config.yaml
norm: "layernorm"
beta1: 0.9
final_lr_fraction: 0.0
train_tokens: 282200000
Each number is 500 + 25 x the weight over its row's rms, rounded and kept within 0 to 999. Layers, rows and columns count from 0. Numbers have three digits each. The size before them is the row's rms in percent of the matrix's.

# layer 6 MLP up, 1152x384, rms 0.0409, rows 158-371, columns 192-255
098:496452519535476501547489484505486475468498520472467542443548506484489522512487523524497536497521498528445453505516524488506473509453508500508505510525504475515464506434463534463490476495519520
101:507476516479444516519493507531486558478513527487485512525516525487491568541531432525504488461518520511500464511523474515480524505493512496512494495480517502488488534516493502486492498540485532
098:463523518466459500444532483514450486496475527512452491513508536489526481492541482515475477505479497493471481494487515497521460465521484485538457509482535509552477519485492526458484456483518492
106:490499522496478457507533462526463467515486476537508566496519513521546534491534488486515460500490514464497464542480530503493494467519499501477482484496477504502508481520530499516515489481489499
093:476450482488480459500521474523519459460534532534459539537542522472530508516451532518478479520469506516490481480514501506517506496468478519478529530488511516462545490498467510470471491538532525
102:495531536474486537510502537537473489495488507514517533470546493509536504498547464504488516482467507464492460497471491543486516481470498486553453533522509475525496521513518511519525468517521542
103:473525533493478499523458493512465535514484515482472534487520503492472510544492447503450495518489467503480494500530513564526498490487487470475458509516502514499477547490504538479474477497546555
100:432499490502500473564541474488509468448481494490492485505543511498446488517506494508472490478470501499450491526489532503465488494460491508503479504499504516496519512475541523487443498475518570
105:512514533464492530475558490488488486553460529495534561515483483540524490476521483533536493438522520495500498538521489496468503512470486546507530508490527500556547498493496537500462481476497471
101:478496491508505496487490476477456503507508501507506532530481501511482528505491507451516488508481535502539524513462478442456472517483490552476449475519501454501463504465502486514478482523491523
103:486526475518500450491548470446484485523517520545506520444478477529525558506500528476510514490461488475451517516505470457477474500510553511507473474535528548458493523488525518515492501504499494
098:508479481439503500506492566521510480565480496523548514518519503499521512531510476531547501546523550532492496478547491497497493493493494478502528524518483526509474457481505485450516481470514457
094:450541469478494492485503495493522471497485497480466515500511483518515508519473520499491557522508524495525518481494458516493498488519509519522489486513494468513514537487511459499462508480516448
101:508514500498487466506506488492488543554538476511445541546513530506528488535556509525510521510480477483501480496530550518472465495516516540525461551529518491490494496502537486489480425493534437
096:525489519522528499452489482500468466475543496501517525518484471443482490505509469510474493490505516511481505496537448521501510519516505519541456479525503479451486493485445491520489517509482497
103:492489509553470517496528529527521479502441517484524517509529477523482555469515521460497546488523481471461484545479535518536514531504496492495449471513482502479541475482467532530469484505468493
106:529458539498484516494511516485498490502534528499485502492520510490468583499509490494506522503440520511478479485466515498474483519496510532483526467526487464532495472523500463500480474505508482
104:530499503499483461534512525500501485483481509450517496510548522482486520516517537527477498493485499494539482556519467494491469480492496515497473496493535511499439473476460525512468499530524589
097:504512490477495489522449511512496473529423511515493491477518531501531520510468476527514528491563477505512478541530492533492499489473487538497502507549548527494493486487516505510494485521492474
105:486483511477498449478478490485512492467506540545475510503521537519503505488492464562473526514466494486547484548510534514519515514480535469473499481491505469473532504481520478500535525511538488
096:490450479513454448509474487510465549494506512482522505530479484522534501512537486506509459491505514552485505493475483530526513478495521526515504473482542535458469510490524487445516508482502511
096:457469488492493508504538514484516511539495520508535519479484525553526546504504459502540514463514491557499501504544504504476494458482482543498503476525475513488486517470515493503538493469489528
105:480478528493479451495532505520479486512495491489501542523496460514515487521490471517462527505505504525485510497500490451484469459513525537510490501464515484461444462488505514505457508474489495
106:514518562508513488513488523492473504496493491475500502494537484556514487468498489505471498503501520522477467477495538545504527512458521532518494501524511533462562516517516536444446484468559485
100:486571493533486514541550504475524525530504504452494515519494470539524553486485498506462554448486492543504477468471506531457474492484513513517493517480508436463493478455476532492501495455506507
094:466449478500488510492509529512504498465469502466521521503509531528465562483534520475476524519515502517534487515472513488497475457472498549511512431508502505442537484470505526465488510528498506
105:507495544477466499514482483509476522552453531541501578533498474511539513496507461487518502479497432473531513477469509489453523500528516528475523498489489509487531505524495497541490478487512499
107:489510500487505470495524538527499526471506522495474470528554519515473488514501486545489517491504514511482462509497517499525488505525532496529444502502527561499427522460534502503449448471506507
098:517489560519521497477524497479536529472467485500543491502538490498530501532438504488502520497515484528499495499522488500545512493477486497495488493531506543483464514491457511483466460483519496
099:511503464531501489499547450461483498483453524486555485508504471510474477538558480479496508498498466495535487540517496539517534501452490484530450497528496540488456511508486473491511497484497483
093:529468457504522459451524547516463494485495441505495519555506483497498494464482463517548483492534505485474476501477494414448498516526459529515494526491496468487487544426534491470456489470469474
096:520490489523485523470531532477500495510484495480516513513495504490502469522506480473527509456538478561557501481549518530421477483506527520463481512535520486467455489447544492488494471487518478
088:485511502511509501532530511512517498472526453477511500514513487514463493488492505483535567482522465510456503507510507513481432486503494539522496477504490510516531492516503512485505499512491495
104:487480446510482485484470529488506509520471533514482509497512545512490488511523488487501443502513502486480499464470520512498498497518482498457498496460502490481523538508489502509492538506468518
091:509487486473524476543505492484499533482504490510507530530484488519522501534465510548501501494527486543478518532537540486504484484493517506504480549529477499498486493454467506527467514519494474
099:457481503476487515472505472536513482440527540466495493513501484493524539459530483469529489493529518482485493525491523501496510507503514530479510450498467468465471483501511532526454475501532535
100:489524460516497509513504537482502496479489516516504520510515517513513495522543489492486534532485530554518491479508505494522456512471478480477531491513538492490526475491499514442512493496524467
098:495509464502481475507513511526471483507464499490526502475519473501490514520512518500531500505504513512527481533485457475508489539475538507510481513529462532528489526492488461457514463509459517
097:456464501473485509468523480449482513523484497509460538521520492560537499497502478516465513515473537524521469472536502513527511495524516506507527523509518515523472494510492484525477485499472496
101:489532495443486506512529494494527546519482497496466494596504523520512504545478491486524424470525512532502477502492511524490503529501467512493483483456452468509533513495493507489529500501524493
094:487484523481501474479462461498495492491491480489498521526490535530528515456472484470490507513504503479509476465480517499503521503457494517470476447492471481505538533470493461560496512483515487
101:516515514536462481502475474501542468480494482481492515531498515486535509520515519505531526510499494502496498472501499511507521484491547522527473527540483496521467490522478469533460478462470509
101:514506475465485498524508507548493465473511512515513524531484545524526511474514515504508529539492523474469506523477553466516487489498530524530488491478517542501471473470521469490497475489529499
100:502513516538497521483464516500475495489486522513510516513464461511524538484468486552479523526482498553481498450487496479511511532497533496495464472489483490511518507508503489528494487474530471
102:506503530522506492506522482440544504519458476504510523546484533494493455495527475460504540528514528572520503539506469501481493510497489541541516509506526493517475498467493526495470488504507457
098:473468486523497489496522514478504517514468537494507523545470493516521489490543514553469521492517467499537492540467514513501500489471544484475476545477533511496526531499512496463527515501497526
101:528485539490496507456490508513503493541481486502494581526498552527536475504532475469479551512512467526489467487511499523507470510521518528494522490475504521507482489495517540500526484481508464
098:492479525458451484484524527507483486497497522500455522498515488498565528523476487492517495508500472464513519494498535533520520468521475521502510514484484461487481511461510482520499455506487484
100:494504509508496482498504506439468494502478521515468477526491496489467477501509468492545494482518495547509499493518471470553483510460487481533522512493504522516530502516504502459486507503488522
108:503492513486508492484501502465485469537433492511500509516473529532507528494483481515526480439528469521551503518499513482472519480512474534497535486497496537472535485478455484487530487487526525
104:529437507543507485487481518520491471496473540477532521539504499463471513532485466543470533457477533502505488488499539503521485502488522526492437479487522498489436497547479475548480444495505484
104:496497527483482525510477465511494509517522515446505543536486499544515524505471498486510481499494479525485501513527541474480459452541479542466507485530491505482513477486491501531514467493486470
096:520510516448441530527533481503539519511486491459475525528474541488484503523477468534508525533470508500518486493433476491503517485493510492502479485532484469420517503507501497487512489520508500
097:523485519486493540502518527473514506498500498570481519551530535503519492522536514495490535542474507505506484471467477488476464508522536523481502498492516494467463531505469520516499478512508511
103:478498510450472497499513473472483508503496529506470505516532496541540482478494489514513506484459489479508483511452552482484476499541502507514456436466501511488503539526509483522502506492491515
102:478510559498502529421495484491489439502540438510526505480501491525511518507488472460495522577490452475531491520456461495452502467485522499521475519512544494492506479504506518530454471494527548
104:436534492483498469520543501510495469507464499452484492486493536494593522472499487502499485485459495547485493499452534534510525506487517565502468513465553562491524537502523492512477512496532542
095:499503517480495499521533487508496536495511537528475537494518519483510509490506525526496480488499523486543462542515478437484448500517550522472498514488464524459461548467494487494484506521491528
104:498486521473451477489515496493530510512502541502514501476507514535488524493518524515435494488474501507439487524535479531505500458493500524501510496539473481490518497449476519446498487484511524
099:516529512498482493499480491483519505480496503529481487466541494502481481509487454517500527507486506528497455526535472532483480477471510464520497488459569522509501504520473493552448480485487499
101:486483483496456444507520511501464551542470524484493505508534525509531469480522494504538513504505472530503436473514501504500460453520548487460481509507548495548467496494493525525500474480532532
102:467494474511463513476516492469482454510433533477538512492535514547492526501506518540509507517469453491500483530469508548491479471506489563487501483530507515475454516497483461508501458483504510
091:507511492456508509494502521483486480471522550447456532538518531564511524486496470516499480503502561495482498517505475490518461468530474512503457532504505488521507508474503502492478516479467525
094:475430507460464518483489523525488485509500481523464511479459507523505530491513541462458496499488489514499507477510541494513486470508525523447465466513476524491497522487521503516514499479513538
105:500466472499469426489476528431464482499493528492486495511533521487489514481504494472489540503496500490494479538523544485480438535474501535546485465534504427500481512463516516517518482504492484
106:494506508516498498450511512470457517529425498516531535484499546529495490534530502498519515542507519493464511507509500503530530493467550514493487457515494533477462500465528469529516505451531454
097:482474495489488439527492534468515470480488508428478511509502511517459556523493535502474506504518524508486485544497507512493463489509525508545460493532457473479526508459530484545488475517466523
090:479466514473482495493448498519472469482527485537499534518504552490531501511512498457470513471507522527559501511497549479506500505481513588484507475468525459515497516515535472503450488477527508
090:562487479523534518494548515504469482520541512502489514501478480476491518538553519528471512506488492498509500461536497505501476504475517524518478485506488451518531489423539472466489480517481531
095:494444535489515504503522497504495508439470453514495517525496525551547487453526482555500514531490464493505483459565504505517519519467524498533496490494469522485470512463486442478480506487504473
100:518474468497469511487498487503503543498522508544519531528505497494519498489545501474503514525504456502532467503483505481467502496480529496506475480482498488463498515501499519505458486507504538
103:500503497501492488507472475498436474510486495489465505481517479517487476464481468528488508509488467474521468541491525550456493529512503534510447492540497480553454526489504502472497522443487475
103:499509524447507475487478495499487520548480496513509501528478509518514502530509511472531506478493477501474513500505459523528540499475497518517449474512471500480511516488508503487469451531526518
095:483540483454496511540515506534504479526467513472479491516511480508488540445471509524510526501519532524473490522478528494519520494493506479519446552527506534510510477514518478463516493517489498
098:466527523489488530526506440478467481509488502517502492514521497509462551471490430464500509497519515465444494496512483503514485472475522507551544493473498538509502474492483495502491506465529525
114:494497504505490491510495524498488488512520508484485524529537507505492520477483468504504495487502520548533477503510529516504489512494520516535479521537477518499446473549488481454495511468513527
102:504549514507510467480470495511451522459488471495460520512505490524477504471507457527477512518502525524509476450504486509500521523432555496522454525528513521501460472493500487511504490491551549
098:475488516517484484526507502460473509522457533513491525484537444508481549508492446514525537449531493488530502537528519528486520495463480497543496503498537483509498520493477507555501479516489506
096:492506476507480482509500471488503486475483469505461491519535456526503504486519475490483489495485577517494493515537536454505459479484484521505441507539545500548487510480484462480456505471519517
094:487531481497518517543497446495489468492490526498460495486541513499461483514544478530495519517513516516514494538485500469475524483490516503504482523481533525494505543497486524466498489490473470
100:538479492488502458509482525500508497502509553540509538534468486550497538485527489448498490463502494477527496514480510493516490506493507548508501505497457496477525503494564440472487508494468472
098:490502549495479474547464462519512505480549510487509498514503491503454533465504470508499512457506472554481483482507500519467497505527517472577495470505505493505480531501531502514479502487504532
108:490504491498496502515482512455547469498460494523512538542506524547511537482508484503518519541486523521502487482554518441520522490476521507545539485495516545486500521478491475470454463489560476
095:485484479502500463541456515492479507531474478476480539506469502521530521496497427539538494473498513501479500484467520534515532479466479523468482459495464477500526476500505437489471486470446502
100:489520491501487515501505494510475491491506502497471475549486486534478437489528495501490524498473453502497490521457485506508495519538581484475466535513483474544501499517550540481480483517495536
104:477468539462485511549493527527488493515501478497491545522541510533518469482531492546494484561490431458531475510450531507513496476499484550495480505482516545508509535491541492459502496470496501
102:485450510474498464532505502450509489510491519494506493498540525506492523485521476469485532530521499589531476510500496498510474463468537515498508493500544474512521533497464548489541501483492490
101:483504494468471460520479521481529481507524499484486484460527499515527540479528514460492520507465514494507510493523512521451451535505508540509478505529491508485469504497529502491478468507497516
100:451515514482493482518491460508490509492548560451502482489540484516547514474532483508519481496464515534461460478463507526482478503485522487513521497519528450479446507498513508464497514487518517
094:514518490484513492510516500486521487453529505527484479528495543532491527438476463487488502526499478485481520495477529473527502443478505516511477483499533498528520490511498469547472502530510444
103:503525522482511461519475492504508489470497508502468522525510457523468527510498468554461511474494451521483503469475499508512496547523516527549516527580513506517449506528493486511524471475476531
103:513471499515510489496497519487479540509480519466503492498499500477494512481446493506525497462475468483492496509549518534494532526467495528510481441484477545469469507501521469501441499473502531
104:493492457481476459515469477482486514537458516542503513493547507533484547479487495484498524485554506524498473472546489522500461510506528463523455518495533500524471517512522529540484501452517499
097:529481460523507484470486565459479527511461515499438494473501511467442500501473488493487512524514500481508487527536553541524485480486504498531484432508530469473551511541513486483465506560508478
104:492533504505481510465509519496504506470471485493517536481535502487526511483514500513494481502494472547486449465475522544519524519478473485486503484505527525476454509453475517489495440501553546
100:517473485455501431550524512493459463506501518466476537522541524484515500499503485478470508517487461514504499527472516502481523536488527508512450512474476505532457508498536487531510479493465542
099:484502493514483525483525458470505475533499504516498510497518492477485522504528500494507519511498496492508494497478546453508453479510546544478480486491530496479502550478520493496518508503464457
099:484487502511482499485479504481479469520511468501512501483493491513475496541505507477418482463460502511479483499491530475459480486543477508523489471484493518462544536472517479485502514460554540
101:515539458501487504513476501520468494509497490478487529484508495497534509497483490503495480505471473489481460523509540543456498521481488509469468489514522513483488526513525477496486439511498538
099:490471503527485488498489468514489486494480476482455581517527508545524485496515508523509505527493488466471498473530489508534507506496498503481535448517495506493492471473512445470470502450494508
102:496487545494465463528488455469452490504468521481447478497502487515469471500504452514515487509523516523470475504485510494518503474500572469505514516494532477534494487480486512499492527496548493
100:512486524495500520530471527463444515504498476478526506478529534536519511532510482548503526537506491543531492472538532439462477513516492512521508476491455496477513537456491514522471499499511514
098:454494455476460517502521486519484454521461534459458541526501496477522510490501440515503510464473521520512484531506501537446521501513468520514439500518492483504478473490509519469498480497507476
099:507507522537475457513504462504494488460507516495521478532499463462559517538531502525495490487494463535511464483526501479575491505516534457492534498537517502501494492472460541485470498471523510
110:494513465511478489543543484526496490478477522496514487527534518474534520481512522553489524446534511443506453569479493546501489454447517527512505507504515532507519501455510480509507477507513523
112:462487494503455517476516544494510493545490520494522518500515453491531461501563510506501519490491507532485493475455530531498479533491535506476490497512512529456507524479541501477485503492505497
099:560502564475473467518528491453504482468443506554455464437517505509503487492540491522493488526495514484504479499525530499540507510501472477504529498529564529528541502511487527467491492470524504
099:472492477481477471498442487502515504492495529479474493481470475528522533508448508519496485513518469502482482478500546552516501415520517490488514456475539491494495519456469505520498489467541509
098:495535511520482518485492486487492501502481532493502482483546489502474494482495513546512537515526479509527477490461514548519428500503517509504498493500506512465525479477495514501465455487482451
096:488462483526483487495546485487491437501495437473529524486516485504525502523489507481522496528474479515484506549500503470527534519513529504496493499532486515515530467500489523496501472486502519
109:494497479521489488527479526494523544490470534516513518491543511527464540491540466480530516485536523539493471490517479520509493488431499555499491455495508482452526529528521493523499459499506503
099:487497521492477472532493495484464489505468535494442510530482488488486532468513493497488476475500517530488489492502500462535497503472508512522473513528497542531445511486505543479499499504514512
101:493497481508492505505500537509475534488432530486446530496533525510506524494518486472544484536519508502537454492465503501516507463502515495504498451506506521523498474510506509491506472449509465
095:516517493469509537503501480493521511458457496526523523544527532525526476537504482513489476459508489493485479477488503577515501501473516511473447520592466453491522495503488519498510481470519520
095:491485475511517538511471523503497487520479479499546555483498504504509490508541467559511503531510483557465543507505462517480474488474499523494477494498506500505513486501482485502499514484495505
099:491486452479501444478549481532539521513543463477433494486482525479462478530519512505525542486481501497515488474501510534501492462516594501479466523499505468469500537497508492542473481496483513
103:527505496496489469514494513457499512516473480524496489501541524514498498497509495468479531497511526505485486494519477502539513526509535489484485436516501568512475521521504496489491523489514498
100:516535510514521531523472480459531514471436529503511534540487478522538523485479466505500528541526509527485499502445489513492505478523494536509492480524520510473459508485465508506464456522501490
105:524494449467499491533492541511472438482483542485474519500515520491517527450548535473511527482515492502514507469471493537502472479514540523494525523494508549486486471498491495507476519469499509
093:511441547492483512490481535486501489502508493511500500509483512531496521511543483524489507543500455519526498548484531492509480529511477525490480519512574513515509475495493486485501534501467483
088:525493477479479501489492508539489496507506510497474495514511518487544546474491482565486494539495523473510508510498547560525453477477534557530520505508462529468453470465491474509491500470518479
097:474474476467448493492494524502477524522502481527494535458497533492536519507550469505499498521506491501483497490504490464487512491504528503529500522517496479481522497447500467488476488501496501
101:519537496469505458506492482517482496508492515478495515547486490540477500514450517540500521509486487458485509526450507520546486479438490519506512504530485448463519467443469497503467485511490503
097:509486489461508512506497516476456520505474522525494532501555521502563495489519471520461525472446508482497461481469489510518496454463508510497470498508505499500506550479510480457493485499540490
101:504499530485487502524511501478495529484513500516487517517496493509518528444512464482494491489543522481524493525459479485516468488496502532476562491499531512509442461501522460499488478464544476
099:558475484530505526501512531466475461508512509470521508489514473478470523507527455468480508527503498491445502482528519541519481484459470497512512488539470524522535504492538509499501482519504476
099:487523516510517465492495487499486476466459502497511507478475487514498483546492493543495493478523516511514499504475462540457534497456516509511482486515482497467520477527462517503519484495502483
099:516526529508518503490569522468483517524461541493498529481522523491482490499489450525502576505516514492535469530500479486506484488485462541470530474489529539502532502523428493489510466489484495
098:506500561567484491508440485532470503513446541511541525476504455492505525513523471528496503490466505526494479450499506505516527474512548495500497534486493540493512524477485536518464500486513493
107:542514482497512503512518501477510477499467517480530508494522475491480583436522506506547499483503484501477489493506516538497522488455497510511459453496463479490490505506482493522478468486531550
100:518457502488494550491541516479492518480489521510448498515552481495501555471505489508504552492513473467488445494505525496505494514503495479462525451482484494499511516472509493497528434485490522
099:477499472514490524480485521487498457491517503511464493453545489505474493455561498518504512523440487533525477472470505523488480442455490509532495482545561535510489472517475520487511494505489489
096:477494457489482528491539473522504516523491503511466497484487504469490507508538500508505510455521508530477505547537517473479492493487538473510474489496535493489515502506503466474501462504473519
100:490482480438513494535517519478526484531462520503454554513498512548516480484491485503530492511522524528510496531537482508458511507484503540519497529495519465528545494492496490519499470464487508
105:532499498489468463502544493472485512490486540473474534488538513482457531486531502525530491528482509512501478507501489509512509463509487498538500526531499539482429514479494532505478472508525565
109:497487471487504504530461512467501483504508479522478506497583519548476472496507436473478498504487463506532507515524554533496474536487514527498477501539517483532517489500547488474478465506494519
103:505504472469490509508488553495494543461459556503489493517511504520510493515506496488495540465511504502504509500529490503485455515482500490536477489527513507493470512472461536505511439489528509
098:459477506457492452504527461495499472503519503512535489506460485486462516514538520465504551488537536492500499513509469470459473478523516503524521494506495489480500501497509460535508506443470529
105:495504523495487480527525493519526508507480520481517528507527486502526498479508503481515523461497462503465485533511477526501463461511494476507432461490542478496526520500494513501502454483496491
092:466442464481482497523515484520479500556487496501494504506521499530525509517532500478525514480441511478513470462496496451505526469475507539475475508488502534496512534530542508476480467516500530
106:479495481524508491490488562516512535505490499462503511505478529501505462490495533507516551516516510514499494543513545532564478528392532534493471471525525456515529508534518443523496450492479495
101:509498503497484532488471468548524473484509508496501491519534482522494466499492459512452513539466510544505475475518497521443544503463491511499483504520515519528447490491515510511491464497521497
106:498486516526492489502497502491480477502463513513508516524494555483505493503518498521493499502537540534484494504412496492495479514474507550512460489529517522498504497517508457511523499450472511
099:472507475501485484520488502487499468526530488493475476503479449464466540478462474445503531497554510522540500554545499503508517509477528550524482499518492509495477515510481483487463513482478475
094:521469521488474538477461511468471512542496523499502500513473484470513512480475481508494509470463480506481506482523527514503501457461514530496484488509541472496452502460515518497469441486534514
100:537529485471476527523559528499533509528493530534472534516517541490514552492480515502520533477514503519507486522480506479485508511498511505529479491484437538495512446497489516512476500481497520
097:517487508495499486485514510483517488545503525497494525508493485475531529543460486454499516477514527523476481482508492511481495508526515491478510479503513486451486486475498491488470476490474496
094:506471456512497493522503523495491514492403493471537479543497501503493511464446540524532543474509539522518465484496490484574539452472546503479508504519491481458539484525540515491506504480511456
105:505501527490468500518498495469491521507467504491504524478518488500569493472473489497484493490480523529488449517519537511520514525531516471474491460517513477525485492435491522458465512483513472
104:512521467492503527534531489507467471499511561468470526532532502502496498457526462530520479496492539554492483515464530541452483504496526509509481470483486474476529521496518508491545535507500504
099:540547529502504474580504505519475468516522481481538515488502545506504487478569487479529517522514465499519483532477447523479472486448558531512468498507480490500454522505538505540521507482494515
095:533473488513498493522545498482515465488504477539517534513504529549476516486521462503541499504470482527496498483501500481493541521485519461475510517489529524459520530479526497448466473500477477
103:527499548518505447516470525547494471563501486450538539503514535498520476474517502515481503484452489492504487448497521515532491529522547532497494482476484532490486503486504522480490463509546516
096:488500496494510484556476458523496475496505482524518493506487490505500492516509486526441534508506475511499478467465488516486521503476519502488488551498495539463493496495535480493522490484499520
101:492484482522489521451529498514512505581545527497504560467507517497536575514492463469524506436519508499537472471478498481538471488507500536526510478476534492480503536486494471514463468493512507
087:495500482457504551507515493443516509480478525486503496544530487543508471529524446529538463497456511482468526490518524513525496516502468516491531496511485515481500498488526507493490481493490537
101:530492537521502481510495527511505474488471518498506494499500541520494532520447467529514504535484480506507508450498497541518470466511523535515510464520480507478468504460517474526483474449461509
095:500478437477492463497500560478504472510491531514456518498516495462459484465456494493533522498521531497521486485460520521480507494488502486525509509497497446456521506483520483461529513492487496
097:529495551484480430533475521508507510544476509453505465484526497486486502490476529479500483477489499556537486529492518527482540536477511559518512489562508504531461548502489490474523480491533523
092:493532483526492518490522511464464523551477465476469493547507529506479489504499514525520470461448519535493489514531515499488486477541495481523515495508456503508472509471495477512494436476477529
107:505494513520472440485530530509485519533486505510490500502506516477520464523508503502474504518498478500495462505455458565439454506521528486489547521485495508491471502531536533492509439498558504
103:496483533512462492494472476534529494479502504479509546488495492464524550467517500540514530500492504489475469491508544526471509485533492512518500514476489423513531486462505485505498531491508482
107:445490512517496524521473502490502502520524524497533512497535472515514531500518492469527514518485501537466470511449527497476484510478487463562505497509510527490470507488503463492496451523518566
106:462485470494497456476504484529455504530489529478506496511523494496484493537467487501512526485484466523518443520505505478464545540471526550553480485539525518494453508498482471505514469499518508
095:463489479494506531529480491511512453535515501437493529497501490541482501510527470457496518490502475520551506548465461536480522517451496503510483495513510487500496454487506509497511460457521505
095:508504506512499504536499500502486475505476495497503515518493514496521499511521465504475498484514499524523479482444491511489508478482509501480517473517482501503487548474542537527459461458529508
093:477482518450494471526517514500516514470498496451505489531494497511511501515501531497423525472462545526457485490493480449563522443534529507485497481526454483454513506468530531506504476496505476
102:489472522497490500476479535485520544464495518477488493490494507534534502488490521487451546500511454532501474504500511504495468499445503502562498464499480535496476526500463504518485466485490488
093:491492487508494484503528490515460510507498501475536517535482512491527466486532463487511514499503454511483517517526501495510507504519545501528501529480513532520487507504503462490489495494477464
096:469463504501464510499482527504510495517501479492490534534496501510523451523543490525476505508510508499479505476528502516508455478495552494491508517489523488463450538463502498479455488500536493
108:507502500506481484509491513529529493488504523508512471459536534503509506542506505512494553527494526518503493471530494548523482485519516513538521484507527508524573521502496482465502477463501468
100:487479552505496505508474481491510515554506538489508515509539485545514484507510503493499532494538511503538506513510493491513486539462524527471482450520485524443488530502542536552535487465484505
103:497514537512503452516466495528542442527479462501449512525493503500501468474486482485476544528493521504524473506523546479476503525521512529505464513514531534504464487517563489487470494476527490
094:465443483459471514530495450498397463473512507493501522488479528490554542540467458524497458515524503509470531483472508459481487509521527507480499509506502515496499515457543468471486513477482527
109:532516510470478523535502480484512517516502542528500514493529527499516524470492507482525523482482508508532478514526489481468536501510484470555524491503440510519483500469480533482483446524488509
098:507497537503506524504489534471488477501469515495483539485504473547475480466500504504480496495506503500521478504499485482489543456496498502518544472506520470466493520472534564472501527444480488
107:489485511464469450459502480476492494483472549502505492507525537493465496506511526467498537497538544485468502529535506511502481494508515516527472486523538486468487520516482483505523513462513468
099:510481508497511455487453494480453505530449437548484486540469513510541466505537444510525524483477485518497484479508510476530496529510541490508518462525511504549493524483494492454510489486534483
099:503493522532506479504505510527516508458447524483476519559522473509489508514466510507506497530446489518495473496512509566493518512469525522479503477509529528482504467504528450509497490487509522
099:485494503518493492498486517476515463517480539517497563496496514501529477496522502459494547438522521524492499492510456485496487530447479549535506447485502506472513522492564532489468491537498521
100:525509532461500498465494509520481526554481504455531558528479510510467498536511484520480452508502472527485490545476504489441517474507505537478486499492491487466490516459497496528518485530524505
095:494523524470521512525493475527504477553504486451509546558464511490479481495482508509485486495498444528489513494495520487463537499427518501481484528527469475492507465494517483504491508456481548
107:494500535521510516504479490503492472506506501463473509496464469491506511474517477500575503485458478532497502501488502518509471531496483483522465489521537470523471476521554466468494523489557523
098:508467492495483504514472503509474524511495541495465518547487500515481534526516504514459490486492518551471509509530446476479508519468511516493502520511553534475484510509462509496503503485528546
099:486481540485484483519470535512527505539504456520529527510499535512510479507478507507488502525505508486525482516483536486461514484524470520505506528515481502548561493502500493490499482489518494
100:531527505489454495489483504487481494468505460520448494506538506512477505446498500483525487499540497474536494499460477486527476503514519498523486504474506467494465483467513461483469483487513513
099:547507482519510537479480536460535528497482538495494502498560497491525528500483472488489523529482519515517446482505522509487481506515490486490511497523474510488485513479463504516488464518475471
094:507481482509500484506488502465484474505482502511506514523476504485493521489513520490506516491482495477499498480492514484566506507474539548512510473531486533503517475522518492545464487493482470
094:506512493523504478471475515493535479492503505475511528508521448475491449532550514496492545502485513547512509554459485499517496509473520507480470462505489501507506528525460489440450503502466498
105:502519497521497492504486498487476515525452505524499505497500480493520505488514511454503490496514481523506481526526498507515456503468550484499469464504508528501481524501482478464499467467494521
099:512528504499495499476456530493489500508498526536485476519503501512496502519503527459481479508482514555546519499513515498531511501465549566499467481514505505489433506504514469475486473511452487
103:496496497450498471525494496489460540560523522456453515477483489503471514508498478510493509474473496549510485544474502457487525540473509499513519489511504509509508539457535490505476420489490521
101:553516482472507485512485502445474484498490482506495552512487519455553518507491488543512514488508463519500518533539485507503463518509529496515414513505530469521461484504512480496509499488537491
106:532472489537529452522519522484460507518467555502496530508532513466542524493521465500488496488526505513533475503518514491481487504518531527530501440494528523460526533480521505516517472464544459
098:514545507468513473493537486499510486469506521494508521503502501505530529518527468488487505470463514474503479455509516478523492478441502541505482538498523506435537531494508560470493493499495491
104:535503492445474516502506514495494460481479473530489520476548496535536517481492481467474468485486501474525486520465508452454395469485517534528477500468559477469521499495509525516517484487500526
099:509479468507472449538493480497533504512485542510506484518480513527496522476513499496471499478474502488538502515537470494457477521419476544547482446470496456517505532533477468501515494459483534
098:472494558501488476524531473502537486497506483464479480533533482524490489486442490532510522506499484468509465513510537503552490479478493531498485496477519494521493514506485524497503510481515511
096:521520493463526505513545477501515496484490490492520518523502514530483499500485531472503500495467462492496500550502501502494520478485521533519441475518470511420502551490520507505473510505518497
099:457538531487487505477497453512475465505502461467516490514517448534544559461475492521529508532493475464494488481520548505489483478519507520482506512489510486526497486460503492477469519477484508
098:485496512467509509484502519502501459524494464479486502533522458546523501511527485514491515489472547482546506540505493507499495426504491544520509471514530517521494519530493470466494515528522511
093:471493520498503513494495534500494495520493565465504477504504478503466507474492519448487484521449492495503472476518496493473516473492489501506483487521518473476478495514495522502495501499505462
096:498501494505480467502504545471480520479542498506453525474552493520491479490508485512496519494518529502481453480516506513470457518495549511532492478487515508481454501528512499470459525498529486
098:519532499520545513531462495511525513477448493489506497513522473504540484529475451507494533485478475567513460498477485492523524528481525516500477484515488507490486510510471489492486508484470512
094:509536491463490494508476530510478501494474506560485544491501512469529489506525459544539535505536456487501511463490507521493463464501502506517478532531524524530492517496507523562500506491532514
109:534519530508503518499530496493487473492524506500511510540500533489543531479504507529518487462479496483512494504470474469512519451508482583528541483468495486507497481477508520495424467478497512
103:461532511506468498510491504531484465522512539538522472459500458544480524500561474493525512546495530561517506502452481486525455505460503509518489515484518496486481520535540493481509504488514522
099:465480490499500492532510507520487533478498522513512532516493514506528514478525494490494486476505508495475509496473531514483489483502535505555492516518483536523483493503524481499475530453483501
108:468500478495495477495470501483461482511508550504484509499549486473493493515488509470497497495504491483517484482466521500482501478468540496522457511524531466473480506530466494509517455534523475
093:490492489464505471466568534493506489510464540536471525520497481506529512495533488521484527470512553546506464500483513482517477506499532533515508523512513481478473483461487495487540457530551483
098:464457493446454516489528526498491468540529496450478560511507560558501545504527492561518522497465502521496497469480551521476478456495519478477465499492506489499492503443538529477496508488540529
100:484506518484480512475491489554519433540498479457502510535502478472524550504503504514509519491477479508501512506455522564518488480481524496506488475500476496534531483508487486476457499514514513
096:505487496478508513485498472522542485543493516493556528521513483482510509495528512499493507516480522532479513527477535488514535543483516541483495512521512506472537520506493513479455489497467487
098:461517524543480468460461494517485506503507497515482513517486508519513491545506510500488586504498510472410514554490463501503508489471544496521499471535489510515475498524507458515453450497483492